Weights of a small GPT-style language model, trained from scratch on English Wikipedia: 20 layers, 5.64M parameters.
Each number is 500 + 50 x the weight over the matrix's rms, rounded and kept within 0 to 999. Layers, rows and columns count from 0. Numbers have three digits each.

# down: layer 12 MLP down (transposed), 512x128, rms 0.162, rows 465-511, columns 64-127
# up: layer 12 MLP up, 512x128, rms 0.162, rows 466-511, columns 64-127
down465:514492542429505562474519500537475525443612531463541501392485488558437387510500458474506501542484517490566505462537490481479468572414523466558502516496445537447539505477552481486494563528459453
up466:450457530482500477519514526466502479453442506406432459504465389434336486534564448486542487460470542589514580516450442490503491424519488530604543528572468555529541577438486436585540587523522419
down466:517417427577437452439518470477541469456457465555601505533538448518580453498541614662437552606469490542522471525483540507546635468493477581449509482485456521424532474517492529510492486551527511
up467:433495548427404458460477524542388599477390524524651459487465438499452598473522430552451521448462479412571474462499504468452547522557547549491548471516394541461528635505469501473468398495475545
down467:452485563539541458515562607466588534500573457534463476572549526416406528564451407513484428436502488529510566452480417456523548500461504615468450414493511480513440525542442562512504565514521518
up468:550461392603455392559514483468572461443505479466574472492595455492531586470467519613608388496470447468606465500413422484514519473622468538560446503484457452397581590565472449549482474626536511
down468:363532550538471440510467452472452488584514632509561537489472428451507544521592575418412433495480492572504534443452396491365466487567511524471479504347516487516524445525520636471469445516463591
up469:480510629519485528498559438454483550450556392537477569476526428434507547629600494488412548566470485457550623505481489517470486457465471508387554516427388467474477498572532511553461499578478493
down469:378440459548612392491414541424554478538412556494512362499531444504455532525524487618437463463497590616533482476471561579437356425471587503556389595401634464452447588424484592365447493506525521
up470:506497531556515469501521479562512486471522522473505458527541500463514467479514521516440572502487471437530500487478515452574507527501506503477479472468490557575510462456477495534476539554472520
down470:487541476499505465481542556478540506502527494434507451457547536554522489467510476513536517468477473472499473510441575419599488481539540477427471528488507564572536527521538496516454484535506535
up471:476455478544449568566531496462573533403582457555467519494399485537516481600532534571424592463471539444448512491525653479447517542459498428392541512505445503421528501509509530471510585523511662
down471:558421492509512455474595459514459522536454575549612590524456434500488541445535487518465468416500448498606490416446458524470480553554506403555502437492523475493535456447445521542553620425522483
up472:450509539533484515614576500521444543431538446444467483577446526500445455460493479498468476446479505463564500389397481590475548513470507514440514525454508540431570562526567562644576404592502536
down472:507483430474519507493645459521554518505475494541519539450504581445434465461439553522427519478487547556513497472536499481476518427440515515489504530443428401510452466531594484476546502474493505
up473:486456569455553457522524386491564523525503472555540543586407542556431558547517398503544487480453622421407450463487449541433550526510426597575492552583454468488436569465520497484517503489504466
down473:506475507462524546422490558424577543482511482478538532330497535487523568505465511585433485638472466484511494391460487562455517494502538543475424506633448403511527437493400476354489510552576465
up474:446465514517495448531548487492543469453529447483563512600537564528483483480479395493507496511467530480556547461567586440392503543473519628510424543479525485396576492518438537566415443543427552
down474:578487545494498437356526486514532470435383455465580474496542514555601529547425604520495503596496575615443455470493526493466504555571488491452512449595530533494593573538454410497541546470528398
up475:442471424454517408452471542403583479530414529619624429574471498494499512428493476551471485413451516569487443493468487557405508562481470498440580526542442510374469616491499544506502450519492558
down475:414421488502490500589544551469572490588492481484545525549581490462498471481454538572496465403500523530504598571473410458534494422363514516521453453430455531445432414544545471530598535559569477
up476:597448472518603543482467544460472451514508455469490596520393415523418398483410484550542506524442550495508570552485418410458514526510579514404439460476455642465471496532561465477437538449463480
down476:522484561525516530455455555509396503579521599404464488547557437533421724619558553413522532450442522412419485599425553585424444420458561587496465456547442525515506388464546461392478483561461523
up477:506519538499519539609533497465568414476469571545488420457518475447437551540596490499441545476495483551526457477456514509477634537476531501537626439522514578438616468543479491455541484530436558
down477:537545483488541564595513524530490482560570538475475533534512457462549487514536541414517552457459517513492506479461551479578577592432433476510514495495523545532594507498461456424517451394501474
up478:482470487516425505487545463460527532508517515516477476524485409418463475504538467550482491546483479453498465462508539486479552430547501515565507524482460526455440521427440610505499460501486515
down478:501459482514475506523523439497525480501472525532507549506523475537506475445509447515564432591809491446509482475514502530454472491514498533467394513481492505488498482441481523512490490491527482
up479:551486398527373540506537500430484496455578424460486505511502551471482483476494504602531546450482447487439494512454534489544569528542512447548547465509595479413557542538409385478600581535515452
down479:429487530496456517442521393441549544503493451531528524478579596482481453458513513516524425574474567458508516394489465451446521573521488471565547460468459586481498490513568417552410528458492500
up480:494518500518491530516523502415481460441463504605595420498562573407504486476542516581554477489488517480443515551541548462453506573466503505407466451422412525496506536415433487492460451528508531
down480:529540435513542441530449487425533410588450518463507544437502488482640550484542566556553566494525450565511417507462486472411430464547497500499453526435478487540463487443465483525535483519556518
up481:521542494510476608438522517358420468521514419576549518583522451598375370526516524548482464431459571489536550450598684501465513608542532569443513500469446495538561508553502617514374442445413546
down481:532544475554451459541549564465478608410478510481521459446460570508407539582437542538446535561459529494474544658579336514500498480521451503444461562554416469601617507516433537415586389508508562
up482:463454519483510489488485455508504433534474459515590500542496489536411531519419526496453488518481640440471523483483473580495632503502584526425489491450508411482522510546393502454532380504503551
down482:504512509462478496456532440495567488455551450503493572467456513454463515562484534482530535496459479512492507525464465408511479573575460508534381451502532470515523479560515542421502541443468462
up483:531483568507380447541521492474557501546549520623522575473546411439452490509576480503439502543475499492528540442440513478420520417463480497565484533464461555485441509488438484568547490575473485
down483:544548521494488484486592488488471522508532527390470578428454488523465518566485431454498499528468454485477582586529419567496484553550547386510499433466530478574523496562532472421447482556506496
up484:550550572479514554484517489513510543510573436466473581545521474508476408516554545484486463419489491487519528443539546480485539404503490510513534524458456581495528467528549527461520474477455480
down484:468494547481508503489508581568498528495466490439447536469489467507553498505530524518550463530459533461463456586503487515499470552498463561399479567459524483461572486495504523544511453521519555
up485:424431388536586512555541485536576649468494452460461458577507558444426482493586439518512517522470489568558573412490446584468472514481578499533518592499547523416523560534390508431558430462545522
down485:523527537478444555460436497479493462450446438526399489538461494552627545509492490499591508530507435413510505563394574499515519405508502559545474457529516511505534462448496482583471560546317428
up486:506495486503546571519521483483458501454539457498448553431468486464576471564523450509554492502470546439540487465521476551475507479586434531474516600440380581492513595460517471533503390425426513
down486:540530560471564589555479458465502467482496504566514470545490541511528404377559527513531535534497466549541487487479533495525509581505537527477463503439550490540464467568409486451506471494444359
up487:563506487461483450464468360488452458562409515529548432442521451460494472516500556523378516536454505433476449496489471487522520643422521532472528540525471467357513547472556468432517473548436463
down487:511499479598460421491524515447597531501494618494509388531575479473585442611581509514439541471493482475505450442535466569501458484441406490457501587488482533475523449539552522528644544525510498
up488:478577522551457569494527412420519517473485581509594499541525459522450554577507436508446491532473530527463476545397454505460567574533517549568549475617631486429510511541385591409590496466466443
down488:539433525492548495512516431475528485440571534548546595381434494450436493493478538456427498515465535552584479530453482523445450607528485435495506566466419504404503484548489479461541523439483513
up489:533410499479437572565497480478511505379518510445468540467507542514500496490611456523551491562473478487464458521464467481409564529532465616483595489515572475356483498544507491499564582470449412
down489:500512432511490457535539473519403573566404465484485456538451405471530522461371442493475517446533571489524462440504562555576520524515518540447413529526426488587512481498556531509462494575532479
up490:508512541527532466542500520520512559403391535520526480432505535563392477493527503574544444503485600477541555455414446532462500521481465492534520621447468515450569582559491528518429420595448541
down490:533524458544467444481567522507518478455593532421538485595457541467600605512523499444512553456556395519509511533494535494509560446531496491421570410493537522496483441500587505459632502408478424
up491:488510583490443472544497446493479433498441525462478532449459418479422465530550551474418563599491535434557521583554472481518516482417506510581578514607472457455444474567485505515542509588455428
down491:523508533510484459497469545503484534496480510535550550436530476454461563537552475510478523475482568469540462564494450491464458625516485502474559459571502516443518550526525487508517544488448458
up492:545501505464433534486479535461465564485532546557483504503498419516436478561548485530524456472461600548538546599394529585468604422444486527493590508473569491520521542561434508476425479484481559
down492:436499585494582535501562461535415508533503403579429507545454482589490524491453507500440451525447629524530505572547527607613476505502491493429467587546501412397455479505509383582521546461476498
up493:450522559560519467510569474469576458442476528483531540498475568462409483575434520589402551542467509667549515421451476512579488525571545558538540591437399518464528559571602548459488532530453394
down493:519487463488516469427430583530465410480475560474506422446522539532495441474491555536492503468498511520464445413514468600501395487538577533470468513498495545452525505470525476477490491452545492
up494:498515507511421631524490364550479469523375522539542415487498492551524453526604488534544538512464465454508479472458537459419475487531578488639508470501507532490481512439504448491407528533477520
down494:469546457462506495578621559561515523340527569501549525474552568630507398467414501464467487512483523500481445464503374604524477532558461449494469562510415447510484550448503483451479538473533409
up495:552439590485451541436489540460434570490477494537438598511470484596442552480534467545521441463474431416481572578504503452448522507515501500563442489404482440537613557558556569500384544430457410
down495:514531485606487481347534563554508582491594492510486595489480455487451580472475497550475520518410410473430517501524395520448477589451555473529409452463476485562474564432414551412442533400523453
up496:429445414562493407460482544443492556454460504515494552504491493526517484539518510485437435497487535507528480418487492512514448497512507504467579475515519528444454585463446587553579420522578443
down496:635538488473496513470511507534518581453523557451500542406487522516459596485548484429580519516511529533497545486492478521503515467531464517576493509485555562546494444484457442457497504482511498
up497:424515442529477515631491519517512507407494531551476441549476532511473552568483411519518432551484486474551545481543518477450500422545499462628571539476468523451538496408433462576452516531505584
down497:525540429475456501460477489510474517547490468524502489397492560565443545418505391501557462517472544503519475520525456535496561553423480528535431518470531466519518475438477487563548551482541508
up498:483453495429433483566494461503557459545515446424501500448442388496451510527532526445473569585495556514623447519483456538566504481458562501534572496537444518551476441540510546493570470543509459
down498:531510536517477468560483456459485549438452481548496504471507442516455566480571516541426466450503573531538549518489486441508513556481524501490553485503512465431491528583473529493475556444432545
up499:486533475574497519555515400502468437501546518530529578526530503500498411549566556522484459480503553523423506516527407509594521529517460518428523517488451535511458503480455443491533489626559455
down499:559550549473527482468443510537475433485512508429556482399496461500515483493443471483518581484456535452510468548573474553512548542484453529566475491487476539527482509452488452505521546477488554
up500:476415435494387491506480534415431544469519480487483569553449439551439453529517477541404506506468492546505553452508485425579488546476509507481581506513483523516552533577525408498509565475486477
down500:599478541517506502487521462589502534555515518502523512495448499468585555466533583526533399520525521549478506492475500563533500457527522501432498526478423517591537513409454479536514372501522546
up501:597513371486502539334533497438539531510485496517459457604490528533442525526516442580428431485489636592422515422416457546508501546474489471459435556490557472453526507472563497471461511463503449
down501:471496459478468493592518494512497473543514534492490496473585508474542552542617432522542517544497452573498564534486425383429529487492430418507557543502456494457474489412605540542564464502498483
up502:500458472526542467535466511525618555482494503365432505548426540444521574472493469506471509449496527486460503443501526464540529455546536484525490513438520555505505518485429598522517575487503493
down502:513563517543540516524487522590444548416411529530541495537521498517540443464476491495495537493472495550544526501569457553492483511556469560468508450537525362465427456449560486468535491386435515
up503:445508458502512476423488449432489580478497520528478459546372443567454537539490519583415444448488588414499562529479505583506474439483565508553546473496472355373580523533508512471513516511412516
down503:517489524531599451456568465522562489470531453507491521542437552553488540451498544614554501407468524504506599467491499536472450411493466446479496401524516514504607529530506578463478602444544410
up504:528486483555491472590509465513491494418586526574526485456496450492449459447504523527519468499479608508507456406449445457527510551507427499548565459489530500467600542525462453602457526558447479
down504:538465472376562477509547495568477502450507491451490488438482535574454606435478624524559528457447514502486489470476520388531512461508461437506539575470525510423530554450465512485472483533396542
up505:464495470509400511581512510518500501430589507526523532526572573450503481473494408492483487530488505583456489532448493421515549580494481532509589410566498503481543482531516544655527499562386456
down505:481538566489527538496517563521511497475565516486420504543537468544455451404519429506498446473498442550602525479493529500482497561508472482541479584545541477441543514444512580460472385509492527
up506:573511604443540597426522512436469429504581485591511399502400322527433446555537479569511463535455574519481552457448500431539508539542476490552495414458495453470550553560492455551529456512509594
down506:444518543475589564505493539509534501510446457408512425472404519506375520520500543462503517442413586451500555472505543460480508580491511455466446465512467556500431487545657473559494424517542589
up507:461528499469444489452540479458458586500536500476447427471466469490413462552565418494544459493476467511551500437464641467502510537516455573544538579482599514510615511464512545532407449508539514
down507:496494492573588452504561475542627449529440546456482423543510555531519496527489466512555509607512483620570384422518377436509477470496482545519518509440453519606524557535432434484486466553562460
up508:385514411516464497512452509513460526509435520490438590486485458473484520495526531531472457516469510544386540464518513438470618430508612492588502471512541439482514603551549558585470538482514418
down508:469432359494639544564469491526516526557516587575507526496579506567548531538551456508491488491435437519522488444509513435493458468565582490549459456545534445507467531594556537426542559479522421
up509:461542500471499525655462439484572447507598528576563480489475566440524526495466446552563501594464450449571545506495628478447523551499558509366636481458466439393610481587594474458423386508478575
down509:557556502508475478488544553501463468440493514472548458541534503478488532377467441584510473613491526517553423494459471466475531473428465602502563454492507570507414524474517518429484462435578480
up510:449510519530489482427484542555509582471533484487497535595578435488425492609539538450495340479484476505486477512347446524503516404475484534431599511503464467451524524481570506630442533537440462
down510:446472400482414479422527548517513477481463533471542530511543627464451469555503537502568528584453523498533404506578421499483520537422487533552528517503398500499438482461520439654397534492506506
up511:462515493603439479614504497469466533481432518521482410516448496460456499492483479513522532545474560549441564438497533508519514530486533451538519485554586423542463516545412502507536532502538545
down511:446535486520514491451558569487527541525590507479466455548491575514546411590609466551499466549469468487446521543465542447435504432521498458457494500448392509578547544510524484438497481552585485